Weights of a small transformer language model.
Architecture: LayerNorm before each block, biases.
Each number is 128 + 24 x the weight over its row's rms, rounded and kept within 0 to 255. Layers, rows and columns count from 0. The size above them is the row's rms in percent of the matrix's.

# layer 5 attention query, 128x128, rms 0.126, rows 0-52, columns 0-63
size [116 123 119 118 111 117 113 114 119 115 126 116 118 111 108 124 117 120 113 122 109 123 120 113 111 116 122 117 122 123 121 128 114 105 120 111 114 128 114 131 122 126 114 123 117 117 107 120 123 116 115 119 122]
[[136 105 159  98 124 163  99 105 139  97  91 104 119 100 105 106 158 150 161 132 112 183 128 135 150 120 136  88 178 117 160 143 127 137 136 163 100 132 159  99 175  95 119 148 100 152 138 131 151 142  93 115 114 153  93 137 143 112 148 142 122 150  95 136]
 [131 131 151  85 155 132 126 112 108 151 125  98 131 107 136 111 148 120  84 148 164 142 134 134 115  79 145 124 129 157 109 170 115 113 117 101 121 114 131 168 113 152 125  96 144  96 154 113 120 140 112 110 122 120 105 135 158  94 164 148 131 152 127 140]
 [162 149 135 119 136 127 148 139 131  82 171 155 147 159 129 148 154 175 147 137 118  75 104  84 131 130 121 135 129  79 155 125 123 132 174 124 151  73 105 133  97 117 160  82 108 153 155 123 156 175 133 137  87 130 124 112  90 111 135 158 132 123 188 140]
 [119 124 148 122 115 118 138 132 142 140  93 145 143 119 160  86 126 124 161 136 126 119 168 128 147 114 130  80  80 142  99 119 120 135 122 137 109 138 145 131 108 149 123 139 142 132 155 148 142 133 142  65 143 163 117 124 130 170 172 163 102 116  99 148]
 [156 106 110 115 110 141 148 167  95 133 119 159 165 120 140 118 137 123 149 139 108  86 155 124 153 121  80 140 130  98 138 116 114 113 144 167 144 103 108 158 167 145 135 120  95  65  55 121 138 131 131 125 194 146 124 126  97 116 156 104 153 146 148 134]
 [116 121 113  96 119 170  96 107 122 116 121 131  93  75 129 150 102 148 134 107 163 118 136 149 145 149 131 118 158  96  61 139  82 108 145 124 110 140 153 164 155 122 154 115 137  62 145 132 120 137 134 124 103 154 147 139 132 120 130 159 125 109 148  91]
 [149 143 147 129 154 129 126  83  88 153 121 128 123 152 114 161 123 102 128  86 138  94 122  87 136 174 121 127 125  89 142 143 135 120 143 128  84 165 153 137 106  96 124 160 136 136 100 113 123 106 183 113 153 132 194 139 137 146 136 111 124 124 140 103]
 [148 144 127 108 120 143 123 149 133 124 102 165  87  81 140 137 131 123  98 129 103 171 111 121 185 151 117 140 118 191 135 142 106 158 157  98 146  66 154 128 172 115 129  89 100 119 113 108 105 140 140 141 106 113 102 112 106 123 104 131  98 116 139 141]
 [158 139 108  81 115  81  98 109 121 102 165 132 118 147 111 151 152 107 106 126 165 127 139 165 139 122 122 116 175 130 120 101 149 171  77 122 129 130 122 158 125 124 109 122 114 151 107 151 119 122 136 103 124 127 146 110 121 127 131 164 119 146 111 135]
 [121 108 105 133 129 156 138 107 140  95  85 115 161  93 146 124 186 140 115 155 140 127 123  75 123  86 139 127 148 154 121 138 123 151 111 138 173 124 127 126 147 122 134 144  95 150 150 125 141  90  96 157 157 153 159 132 173 131 134 105 149 138 155  65]
 [119 108 147 153  72 111 103 108 139 130 109  95 146 139 156 136  75 120 116 141 116 135 172 122 123  99 110 104 160 162 113 147 107 128  88 167  90  92 125 129 136  87 125 124 134 128  72 148 152 121 141 127 106 161  92  98 100 118 150 114 121 149 131 125]
 [126 109 133 129  94 104 118 126 123 129 133 117 131 115 145 150 139 107 115 171 133 112 135 106 141 113  87  52 112 164 159 172 165 157 155  97 122 106 136  85 157 160 137  97 109 148 160 173 156 131  84  87 132 150 151 175  80 163  84 109 131 117 135 122]
 [134 149 176 128 118 167 135 138 129 134 163 103 132 119  99 150 104 123 106 107 132 101 126 151 171  99 172 102 138 124 129 163 129 116 110 133 151 107 149 117 159 123 130 165 120 124  88  96 118 128 116 102 160 163 144 114 134  87  79 126 113 129 116 151]
 [109 132 122 157 144 139 127 131 157  90 128  69 179 128 111 113 135 121 132 143 134 179 151 118 140 131 123 110 140 147  81 124 122  91 159 187 133 162 158 128  75 138 136  91 118 124  93 131 146  91 154 140 138 122 144 126 145  92  90 175  92 151 121 114]
 [119 119 131 167 109  81 109 184 116 118 137 121  83 117 130  91 108 153 128 145 148 152 123 134 124 126 151 151 149 115 113 143  95 137  97 118 153 154 126 100 102 110 143 126 126 141 132 130 159 102 145 137 103 111  90 136 121 172 160 135 154 140 141 160]
 [111  97 139 120 137 135 122 158 149 106 121 117 122  76 145 150  96 135  97 113 134 123 138 121  89 120 133 121 138 138 165 137 171  92 118 107 107 129  95 134 148 114 174  60 150  55 168 113 206 129 137 145 115  98 154 139 182 108 100  88  86 151 151 137]
 [ 86 109 111 144 142 146 129 130 122 151 152 145  73  96 157 105 122  90 126 153 124 131 163 126 127 131 130 126 150 126 140 150 110 143 143 129 115  90 143  86 111 131 151  99 111 128 148 125 147 129 134 129 123 119 146  99 168 131 140 133 133 169  79 131]
 [130 178 102 148  84 143 151  87 171 120 133 204 119 135 150 131 143 134 140 159 107 111  92 167 102 115 115 110  94 147 108 146 154 203 142 107 114 127 102 135 171 129 147 144 118 121 143 135 120 145 163  95 128 151 164 100 114 117 153 129 100 124 135 143]
 [117  91 117 125 148  88 162  74 124 118 140 163 108 100 112 140 121 123 111 144  55 100 128 138  91 137 123 140 120 135 155 117 135  95  93 140  82 167 161 133 132 131 139 165 100 117 111 146 161 126  95 152 136 112  87 166 122 119 141 123 133 129 114 135]
 [129 149 119 108  56 130 144 124  95  88 135 124 129 101 169 107 146 126 101 104 159 132 118 149 165  92 104 116 150  94 160  94 110 119 132 153 146 148 107 118 154 129 144 135 109 131 120 114 154 166 161 138 137 136 146 121 104 113 143 110 111  94 115 150]
 [125  84 114 148 108  98 132 131 134 124 151 105 129 144 140 125 150 164 157 173 158 136 132 123 164 103 119 189 138 140  91 112 175 109 162 104 119  96 140 135 160 146 129 137 137  63 104 153 100  97 141 124  93 146 116  90 135 117  90 137 126 136 111  90]
 [146 122 111 159 159 131 100 104 131 122 150 140 141 159 121 119  68 202 107  88  89 124 155 132 181 143 130 140 109 103  90 112 108 121 127  98 148 127 138 119 162  90 136  96  93 174 163  94 128 136 117  91 131  96 100 121 123 120 126 109 149 135 140 131]
 [148 105 113  97 139 152 129 125 144 106 154 156 135 144 192 112 105 150 123 111 124 119 150 146 104 122  96 174 165 124 160 133 142  72 126 164 133 109 134 134 145 105 136 127 119 109 161 127 100  91 110 104 163 158 119 100 118 152 135 150 145 108 168 119]
 [170 137 126 126 169 107  98 142 154 122 168 115 110 171 156 140 133  92 126 101  80 166  89  86  82  94 159 117 112 148 130  90 109 135 123  91 155  97  83 152 109 213 123 123 156 112 107  98 141 131 121 140 115 102 139  97 142 153 101 125  98 116 101 148]
 [ 67 125 121 106 131 106 140 136 131 112 165 167 119 145 128 127 138 168 140 167 162 131 109 136 130 137 143 151 106 142 158 171 145 113 108  69 129 161 158 132 121 132 105 104 124 112 126 130 114 121 142 111  92 179 148  95  96 105 122  71 116 107 111 156]
 [153 129 106 151 122 139 176 148 109 104 129 125 134 163 127 139 155 117 140 135  90 154 133 127 139 103 155 111  95 128  84 112 128 124 144 128 107 137  89 140 106  87 103 121 140 123 189 167 107 117 134 106 149 114  97  95 133 116 151 102 137 124  81 102]
 [156 125 164 175 122 121 154 131  81 105 146  96 146 128 125 144 117 101 192 126 102 125 148 136  93  85 116 137 138 174  71  93 113 111  91 116 119 173 117 172 142 142 132 129 121 156 100 123 124 141  85 103 104 127 130 145 125 128 102 102 136  99 100 163]
 [ 75 121 135  76 125 185 124  99 157 143 115 111 117 157 140 157 153 113 127 178 122 131  68 125 139 131 109 125 110 139 135 118 147 143 110 139 129 125 135 137 123 126 108 140 120 180  98 105 121 126 177  92 117  73 131 125 129 135 101 105 134 161 125 132]
 [151  88 119 152  73 152 113 129 133 101 108 129 131 137  90 109 145 115  82 102 139  63 189 140 119 158 115 128 123 136 134 111  97 119 152  99  99 147 160 175 140 144 154 128 135 146 103  91 157 107 152 108 128 122 191 121 138 131 161 132 125 119 145 121]
 [108 113 125 148 137 117 115  96 121 192 152 111 132  95 118 146 110  95 154 148  95 157 111 142 154 151 136 116 103 143 111 118  85 106 153 116  98  98  82 148 143 161 148 174  81 142  98 156 118 134 165 123 164 151 154 165 136 131 142 114 113 115 112 118]
 [117 105  88 139 144 119 128 121 138 139 153 144 157  63  98 130 131 152 109  77 151 126 117  92  94 108 154 162 137 153 139 156 150 109 120 113 102  66 121  86 160 128  94 125  84 114 107 129 101 104 136  91 190 106 136  88 149 156 165 149 176 112  98 154]
 [105 119 132 147 103 138  77 150 130 136 150 102 145 168 117  85 155 150  84 126 133  97 101 156 159 130 130 116 180 138 144 156 126 133  91 151  74 135 147 133 140 148 141  99 178 124 116 125 114 132 138 157 140 118 108 147 177 138 117  98  83 108 199 146]
 [163 130 131 163 166 123 102 112 143 143 138 135 154 120 117 156 152 102 134 116  95 139 123 132  92 116 103 111 142 168 141  68 136 121 143 150 151 104 111 170 106 105  99  93 150 133 152 150 146 147 159 128 126 115 167 123 113 119 122 147 106 136 171 122]
 [114 143 154 138 111 138 124 125 132 135 101 108 138 135 171 126 112 134  98 103 104 118  70 143  89 133 154  94 137 133 103 131 125 160 157 108 135 132 113 106 131  79 128 102 138 138 111 190 111 133 151 165 171 117 127 149  93 128 184  79 130 121 131 147]
 [169 135 125 137 121 109 151 108 122 104 119 164 122 159 151 147 123 160  92 140 131 138 105 142 105 173 112 140 110 142 121 187  82  94 113 173 124 131 147 124 118 136 104 109 100 128 114 114 147 103 120  96 146 159 155 134 142 120 110 120 113 109  73 138]
 [150 141  89 129 184 140 165 163 157 179  99  88 122 121 100 109 135 120 106 148 164 138 124 106 120 151 126 149 118 147 112 151 139 169 168 133 107 152 137 141 123  99 131 113 102 130 122 122 120 193 142 158 118 127 154 153 107 125 146 100 105 138 151 139]
 [138 143 136 100 134  94 144 141 124 165  82 144  79 125 161 164 139 112  90 155 111 135 137 111 109 113 127 135  97 107  85 173 125 129 132 174 104 143 114 173 165 146 116 143 104 133 137 144 115 136 123 128  91 132 149 147 120 112 130 113 133 136 137  97]
 [128 140 108 133  72  86 117 120 145 190 141 133 110 133 133 131 142 129 145 108 145 151 153 149 152 108 176 144 110 150 121 152 105  93  92 125 155 136  95 123 115 104 163 147 148 151 137 120 102 158 177 106 127  94 161 122 106 116 115 144 155 118  90 104]
 [129 141 115 147 128 117 133 127 130  87 137 172 116 130 109  86 127 129  97  97 135 127 164 133 107 108 163 158 143 170 129  92 126 134 139 146 120 174 115 181 108 154 105  94 136 146 126 131 122 126 148 104 148 158  98 163 160 126 122 125 110 155 132 193]
 [118 131 154 131 130 141 136 130 137 136 148  99 115 124 118 161 150 125  57 121  87 145 141 133 124 107 136 122 158 113 136 161 151 122 169 103 146 133  92 119 117 131  90 126  89 121 133 120  94  70 138  88 124 129 118 157 135 124 121 142 144 116 137 121]
 [132 126 100 109 117  92 113 112  89 137 118  88 128 105 137 123 130 149 119 142 113 113 137 138 137 145 112 134 157 158 142 121 144 151 137 162 141 173 151 123 130 163 124 107 142 110 212 130 128 111 171 121 137 160 103 113 115 113 150 134 173 117 136 111]
 [157 162 114 101 177 120 162 136 140 124 187 123 142 126 104 102 108 120 113 112 158 115 195 128 138 119 121  54 120 131 121 130 108 150 139 145 128 110 135 112 154 151 122 109  96 147 131 110 141 151 155 165 130 127 156 115 132 127 125 119 148 112 172  67]
 [131 137 115 142 134 120 120 152 159 179 162 101 132 125 136 109 138 133 157  58 102 146 137 158 134 157 180 176 115 136 104 152 134 165 157 117 128 137 139 130 123 142 121  94 145 109 148 157  98 125  98 107 136 117 193 116 177 143 152 126 125  98 144 152]
 [ 77 136 129 124 126 133 134 139 130  85  77 151 134 120 153 126 124 167 149 124 106 113 159  81 136 152 121  66 107 101 108  85 164 111 130 120 126 125 110 143 150  82 114 113 131 131 122  82 124 128 127 112 163  96 115  94 153 118 126 121 120 157 132 165]
 [146 127 125 114 137 125 154 180 100  92 121 126 160 156 109 152 176 142 116 101 122 116 152 160 174 126 103 114 116 165 109 119 114 175 109 152 168 108 125 138  74 154 148 111  86 120 110 105 126 134 139 131 126 153 106 126 171 112 119 131 132  95 114 137]
 [119 141 132 116 154  98 108 120 104 111 142 140 144 176 101 136  98 134  87 152  89 151 139 121  92  78 125  95 115  87 116 140 128 181 130 118 144 157 130 175 149 135 125 172 143 145 105 145  58 130 114 112 128 119  98 124 108 170 157 131 177 136 153 123]
 [ 96 152 103 147 184 132 144 137 132 103 104 124 108 137 163  85 149 185 140 145 104 175 128 160 152 128 169 120 154 130 156 142 125 127 120 105  94 141 137 166 121 114 127 142 142 129  74  82 136 154 124 117 147 137 140 138  81 150 120  93 124 112 117 119]
 [148 129 118  96 128 127 142 117 117 128 116  87 181 103  82  98 118 167 155 123 126 176 122  95 101 164 116 148 104 122 149 131 130 118 136  77 141 157 135 122 134 120  85  78 101 167 140 142 135 139 152 121 159 151 129 159  98 128 130 154 113 132 128 146]
 [142 107 139 128 128 115 104 127 129  97  94 148 120  82 117 170 102 109 117 172  87  92 115 120 118 135 157 112 153 115 120 115 130 127  99 128 142  76 141 157 121 109 131 103 144 128 176 127  87 144 142 109 140 112 159 112 125  87 138 141 199 133  97 124]
 [105 129 136 122  84 146 157 144 152  99 137 174 120 129 141 146 116 119 126  83 111 137 184 119 131 103 118 180 105 111 149 139 133 150 142 128 122 177 164 148 178 116 107 105 141  98 141  74 195 159  93 140 146 110 114 113 107 106 132 123 132 120 170 110]
 [121  97  96  96 128 138 119 108 118 182 144 127 170 165 116 124 138 133 109 145 138 140  99  99 103 110 157 132 116 169 130 157 170 148 165 125 115 117 140 154 125 141 128 169 126 153 131 101 149 130 107 133 129 145 128 142 149  90 126 147 161  97 121 137]
 [176 122 115 126 178 132 142  83 193 104 105 127 107 148 101 132 116 140 131 104 170 162 133 119 174  87 103 115 157 110 114  83 139 100 137 138 187 127 106 133  97 107 104 156 111 117 149 165 118 136 100 122 122 111 135 115 161 121 141 133 124  96 137 122]
 [136 163 126 181 162 128 176 157 188 118 123  83 111 143 144 139 125 124 112 142 158 110  98 119 156 152 100 115 132  93 137 132 126 132 134 113  86 140 118 159 174 127 124 131 111 120 133 126 117 141 147 165  88 125 105 164  94 164 143 134  97 132 134  99]]
# layer 5 attention key, 128x128, rms 0.121, rows 0-51, columns 0-63
size [110 119 116 111 114 115 111 111 116 115 123 117 116 105 105 118 113 119 115 122 109 114 119 108 109 112 121 113 116 122 115 125 110 109 118 112 113 122 115 124 120 124 114 115 112 118 110 118 111 114 113 114]
[[156 167 173 150  98 128 122 121 122 131 131 125 104  98 140  99 111 155  79 172 157 137 117 117 147  95 131 141 124 137 114 140 177 131 126 123 115 117 164 186 112 134 154 140 103 102 155 118 149 115 108 100 148 119 138 107 121  93 120 120 124 143 118 114]
 [168 196 125 121 131 155 131 134 135 124  92 109 170 125 140 159 146  80 113 111 101 127  87 128 143 141 123 153 111 166  96 104 123 116 162  76 152 132 154 138 127 140 120 176 152 170 125 125 117 134 135 119 124 157 130 151 110  78 150 132 167 157 135 145]
 [102  98 112 146 149 145 110 132 127  93 125  76 128 108 116 117 153 130  70 150 136  99 168 131 137 120 120 120 124  89 162 120 117 157 127 107 109 157 124 159 153 129 123 140 151 145 130 110 177 132 103 148 178 135 139 135  97 179  96 135 133 105 128  89]
 [117 150 104 116 151 104 114 146  81 133 132 146  88 129  98 141 117 119 142  87  70 165  95 125  77 129 116 107 104 158 163 160  93 114 130  84 101 130 116 144 137 117 150 134 124 145 143 109 111 123 100 152 116 125 133 141 118 103 148  85 113 123 109 100]
 [120 114 136 172 133 129 114 117 137 120 112 134 128 149 162 131 199 123 130  87  92  97 107 120 112 109 126 130 148 123 156 157 130  92 119 139 130 132 164 126 135 118 177 181 144 130 104 127 171 117 156 174 100 118 137 161 133 123 118 107 105 113 123 135]
 [141 131 113 143 135 129 114  96 136 105 127 141 148 149 119 135 128 116 120 127 103 121 129 163 123 110 148 151 164 134 175  99 101 163 120 142 135 104 106 116  96 104 120 123 120  90 135 118 140 129 133 131 115  98 163 106 147 121 122 117 168 143 129 141]
 [ 98 101 102 173 175 123 106 122 132 112 117 160 150 124 175 107 128 124 135 157  94 123 152 138 130 119 103  54 130 139 127 141 104 112 141 111 136 109 179 169 164 169 113 168 196 101 123 144 100 129  79 166 124 137 143 151  85 133 126 123 119 116 151 139]
 [133  94 106 162 120 149 130 123 145 124 140 132 124 139 141 131 108 100  92 130 150 175 134 114 102 139 138 136 123 133 124 104 126 115  87 140 126 156 129 122 130 116 167  72 148 159 139 144 155 136 126 158 129 127 129 151 122  97  99 142 161 146  78 147]
 [137 151  89 146 188  86 182 174  97 114 108 111 150 103 112 132 114 139 126 121 169 143 110 140 149 141 120 116  96 123 131 145  91 147  90 148 169 113 150 101 112 120 116 101 101 122 121 133 128 147 113 117 149 148 115  84  91 126 147 133 132 144 147 120]
 [166  98 147 137 143 112 117 104 110 108 163 106 158 107 171 122 162 133 136 196 122 118 115 176 115 152 134 145 141 100 120 167 146 132 162 108 157 157 150 169 142 136 180  96 123 185 121 126 141 118 144  64  97 106 126 157  99 123 154 134 143 108 153 156]
 [151 137 123 134  89 106 160 144 139 134  76 150 124 113 106 138 144 150 114  95 160 102 117 160  99 111 118 111  97 134 162 131 150 130 115 132 117  93 155 145  79  77 131 122 119 115 120 173 119 139 137  95 133 152 133 151 132  91 130  72 113 142 142 141]
 [100 175 109 131 154 110 121 156 127 175 152  86  82 111 124 110 153 160 143 126 141  83 115 102 106 121 142 111 139 133 135 112 139 104 160 129 134 133  71 130 153 143 148 140 123 133 138 111 182 102 136  90  81 183 153 119 123 116 138 165 122 110 117 122]
 [155  74  97 131 121 115 138 110 111 122 106 102 163 116 128 127 109 134 114 176 168 123 120  78 100 106 141 144 170 123  97 106 159 127 112 132 118 141 159 101 160 161 154 117 119 117 156 126 106 157 151 141 106 107 128 130 117 128 182  85  99 116 136 112]
 [146 134 154 120 178  95 111 121 151  91  89 182 103 132 154  99 112  71 147 111 123 139  93  99 122 113  74 158 113 145 157 107 149 142 122 117 158 124 126 116 117 154 138 151 102 150 103 126 122 143 100 100 141 137 128 115 131  98 151  93 110 110  80 119]
 [113 129  69  92 102 115 143 122 129 129 148 157 176  97 152 187  87 110 131  87  98 130 120 139 176 141 136 125 114 146 100 139 147 114 155 127 114 155 100 147 114  91 147 131 155 120 115 141  71 145 150 161 145 160 110 128 150 153 135 149 130 132 111 116]
 [110 131 182 144 148 162 120 138 139 144 121 130 118 119 165 158 144 122  96 122  89  86 101 131 135 113  98 171 161 187 127 123 122 179 103 125  99 108 107  90 152 116 150 157 168 136 135 153 117 137 124 107 109 140 106 109  89 109 128 125 154 129 138 150]
 [128 139 119  72 121 144 106 106 138 121 109 103 148 116 173 136 125 122 103  72 134 128 137 131 120  93 137 131 108 150 134 124 112 125 159 114 108 143 127 133 111 158 146 141 107 109 162  95 151 130 148 110 173 119 116 125 128 111 133 112 112 162  89 140]
 [167  94 142 153 110 109  90 108 108 111  94 105 125 141  94 164 170 132 144  91 165 129 104 114 160 141 158  70  97 156 121 129  94  79 119 179 102 110 115 114 109 140 113  97 108  93 118 121 115 103  99 126 118 131  67 140 127 125 131 102 146 118  88 124]
 [167 164 138 121 131 125 126 117 154 118 115 142 139 156 116 154 128 107 123 127 147 136 133 128 145 121 128 139 151 119 111 119 153 155 128 140 154 120  97 160 138 101  81  84 163 147 156 127 109  74 131 165 141  99 128 131 137 162 130 108  98 150 120 142]
 [118 102 122 128 115 118  90  99 126  76 159 125 102  80 117 189 103 162 100 131 154 153 140 169 131 147 149 116 172 143 111 125 132 153  96 150 158 139 104 118 134  98 152 132  99 141 128 104 162 118 103 142 138 129 159 133 107 166 168 130  96 158 115 123]
 [134 132  80 156 154 127 121 134  79 117 113 159 124 144 110 120 133  74 113 146 155 115 179 122  65 151 153 119 132 132  94 160 165 145 116 117 140 116 117 118 159  67 123 137 109 115  83 131  88 138 153 124 144 114 142 150 110 137 115 135 182 147 131 143]
 [124 150 126 183 120  98 147 151 153  97 121  92 173  88 100 167  90 138 138 158 163 121 141 114  99 129 109 170  80 186 135 150 125 119 140 115 109 142 125 125 123 148 126  94  77 123 136 100 106 168 146 141 128 112 148 110 164 170  94 165 136 152 138 150]
 [123 131  67 152 112 178 117 131 154 116 136  89 127 137 139 139 138 132 129 121 107 140 129 155 124 138  77  96 126 188 131 145 132 152 117 133 133  98 138 177 116 115 107 116  70 109 106 134 102 160 117 161 145 131 132 156 140 148 148 129 151  97 112  96]
 [111 107 168 133 185 144 149 137 108 127 117 130  75 129 144 124 100 121 146 152 123 124 175 129 154 116 103 129 105 112 121 121  82 113 139  99 100  91  77 106 108 128 100 140 138 122 116 117 123 123 157 126 123 172 137 186 131 136  89 121 127 190 120 101]
 [150 168 143 135 121 139 110 142 110 135 123 103 137 147  90 123 149  91 162 114  87 124 152  81 133 170 136 101 123 160 150  87 155 104 139 159  97 157 136 104 171 128 151 129 110 129 115 128 121 114 112 118 132  97 107 166 130 121 135 144 130 131 120  96]
 [153 128  89 157 129 149 103 145 105 135 160 163 126  96 129 122 113 124 144 114 150  98 113 128 102 109 141 132  94 136 122 152 132  78 173 116 106 164 112 131 129 124 125 107 130  93  97 123 111 119 132 151 149 143 161 133 103 108 111 142  98  95 174 138]
 [122 132 134 155  77 160 130 104 113 111 145 129  65 118 115 119 141  93 112 164 114 133 112  93  85 153 116 152 141 117 141 135 149  97 137 106 140 121 128 119 151 122 122 120 153  88 137 117 116 112 157  92 123 159 126 118 138 158 112 125  97 114 163  85]
 [145 154 125  95 157 116  77 133 109 127 119 134 100 108 120  84 135 153 138 139 141 123 129  92 130 155 121 119  99 159  96 141 155 115 144 106 148  87 129 123 106 137 134 134 110 177 139  93 128  98 131 129 138 137 111 136 131 143  92 131  95 177 113 103]
 [ 98 154 137 110 139  98 158 124 154 139 124 113  73 125 148 137 153 144 109 164 116 107  99  91 123 136 101 108 146 121 156 122 110 100  77 144 113 116 138 144 134 153 114 117 152  86 125 117  77 157 114 156 113 141 167 148 113 135 116 120 173 150 127 159]
 [118 174 107 156 127 145  88 128  96 107 107 153 130 123 142 122 106 141 116  97 177 144 155 135 151 109 130  99 147 135 146  70 127  96 119 128 144 115 134  99 151 156 123 138 137 130  96 117 115  88 163  97  92 108 162 125 162 145 133 102 143 127 126 124]
 [125 134 128 138 103 118 126 146  91 184 165 130  74 151 175 138 120 100 122 151 121  59 185 193 110 145 128 124 137 161 108 135 108  98 162 132 110 124 111 144 135 118 141 152 130 135 122 130 164 110 120 124 107 108 121 138 106  96 145 147 144 117 129 128]
 [128 144 134  91 117 140 133  76 144 108 120 135  91 112 138 110 138 135 134 179 133 137 144 156 122 161 123 141 159 134 167 119 161 147 114 125 104 111 167  89 131 126 135 144 140 130 121 129 107 122 107 132  75 173 104 104 137 170  97 141 168 139 137 127]
 [149 152 131 150 135 197 104 115 133 136 122 145 140 116 131 121 137 126 137 105 148 160 141 129 124 100  86 194 142  86 133 129 135  98 128 138 123 116  95 111  89 147 102 146 113 148 147 164 164 166  74 123 133 134  97 122 143 141 108 157 123  89 118 130]
 [122 115 103  80 109 117 112 153 115 129 117 106 124 164  91 156 126  97 127 184 138 140 126 119 139 105 132 122 138 139 122 123 169  96 157 149 149 151 129 116 135 124  97 130 101 165 121 111 139 102 102 129  78 122  87 150 141  77 157 158 116 138 155 142]
 [144 110 127 149 101 128 135 135 133 159 122 125 110 140  99 152 156 157 131 133 122 158 156  87 121 116 108 138 136 168 116  57 127 139 120  87 126 144 125 112  92 109 130  98  98  91 130 101  87 148 124 165  86 119 139 149  71 185 172 105 143 142 160  86]
 [117 144 172  94  98 163  93 130 126 113  98 147 172 147 152  92 126 143 142 130 116 115 151 139 148 143  81 141 130 131 131 111 134 105 128 105 105 136 142 144 133 155 172 118 143 183 151 128 123 121  73 153 159 110  51 101 132  86 127 167 128 134 144 146]
 [ 89 101 108 138 101 133 122 171 143  78 114 135 155 118 136 101 156 110 162 118 130 128 148 100 128 136 146  90 125 133 128 130 128 158 108  91 111 138 165 108  93  70 155 142 158  78 125 132 120 121  75 110 151 153 136  87 150 105 188 150 139 132 105 154]
 [128 104  89 139  84 183 159 121 136 121 165 157 124 125 116 136 157 115 116 117 137 111 120 118 131 115 175 127  94 124 148  86  77 104 133 119 120 124 107 113 115 151 159 140  93 133 104  73 152 128 164 109 141 135 103 152 134 149 145  94 149 123 163 151]
 [172 111 165 151 139 102  95 122 111 158 135 118 124 103 154 172  80 108 108 100 127 102 110 121 149  94 156 116 143 112 161 144 101 183 129 147 130 158 137 132 114 124 117 125 136 165 103 106 125 124 113 113 123 110 112 143 117 165 149 130 130 156 115 125]
 [149 133  76 117 156 115  99 163 155  93 108 117 128 140 141  95 132 131 146 120  72 118 123 130  98 113 114 141 118 143  92 117 128  86 131 127 172 124 154 175  77 150  78 155  97 176 127 186 112 119 122  98 124 157 117 137  82 133 134 165 139 130 101 137]
 [126 170 139 103 119 122 164 137 111 144 167  79 191 127 116 133 145 159 122 113 107 101 109  99 109 106 166 126 132  99 100 113 153 104 105 107 154  83 165 121 112  99 119  78 126 146 149 128 101  70  92 110 138 152 128 129 152 161 139 154 147 112  97 122]
 [175 127 160 110  94 135 183 140 133 129  96 133 126 133 120 156 130 134 143 159 141 134  54 142 134 137 107 133 134 123 160 127 118 119 136  84 121 128  98 126 140 120 129 171 138 134  97 140 125 154 110 174  94 130 164 115 106 175 123 132  98  85 102 141]
 [141  95 111 116 159 128 143 148 133 125 110 130 134 154 156 110 153 112 132 163 136  75  87 133 105 149 102  83  91 150 121 141 131 113 123 140 117 138 125 130 164 146 154 120 110 112 178 113 122 117 118  95 104 132  93 120 127 170  90 153 146 136 125 112]
 [132 110 137 140 108 175 138 134 150 151 105 112 123  75 115 116 114 144 104 123 127 117 104 130  75  71 117 138  91 160  93 197 110 146  94 130 135 162 108 110  99 116 124 118 143 121  79 132 157  93 148 149 110 150 110 133 129 108 150 144 161  95 102 129]
 [137 140 139 104  90  86  96 146 103 128 154 134 143  57 178 127 186 109 104 109 122 108 103 117 169 128 131 144 100  88 106  75 141 116 120 111 123  84 120 123 111 135 141 121 158 131  96 133 141 154 123 164 150 160 129 118  97 161 146 166 117 105 149 147]
 [124 126 113 155  87  83 157 107  99 164 133 141 168 120 123 109 145 150 193 135 120 154 109 140 120 146 126 133 123  94 150 126  96 132 113 100 134 147 168 140 109 163 128  85 169 115 119 108 163  78  99 185  94  94 160 107 108 131 109 123 107 131 106 121]
 [121  97 165 149 104 140 121  87 158 116 152 141  99 129  96 125 135 100 125 101 159 138 112 116 134 135 112  91  94 119 128 125 116 116 105 105 151 118 163 103 159 161 132 181 151 152 168 105  84 102 120 152 120 108 141 161 136 100 151 169 134 130 115  98]
 [109 127 158 135 148 149 145 134 101 180 160 131 136 112 122  82  99 102 107 118 140 123 171 117 100 166 132 140 114 160 109 114 165  87 156 172 123 113 141 144 151 116 115 167 153 179 126 115 138 135 110 171 121  84 106 110 121 152 147  98 121 128 112 120]
 [175 109 129 143 134 108 164 111 130 137 123 116 153 146 123 120 147 105 153 139 133 133 132 106 126  75 153 135 113  97  81 149 133  97 127 153 152 112  80  90 150 131 126 119 153 117 146 145 185 181 113 127 133 112 138 124 102  92 194 100 112 119 139 159]
 [102 116 134 144 118 134  78 131 133  91 131 110 122 146 122 128 134  71  94 155 130 155  81 159 150 111 115 104 146 131 152 159 116 104 128 119  95 141 141 111 158  89 141  94 140 187 177 117 148 113 136 154 102 115 144 133 142 172 149 110 123 136  85 152]
 [162 146 136 160  73  84 158 185 185 159 127 129 121 111 176 126 155 155 141 128  95 162 104 132 147 163 110  89 110 160 113  91 115 151 148 163 169 144 128 137 140 136 156  79 140 130 123 140 140 115 114 116 119 130  62 150 136 171  97 125 137  98 131 126]
 [183 121 133 124 129 116 129 191 108 129 133 136 151 102 137 143 151 138 144 134 105 142 150 101 106 118 129 134 107 127 143 175 125 147  85 124 150 144  54 158  87 125 103 144 120 113 166 146 190 152 131  87 146 113 153 104 136 117 138 131 118 157 111 103]]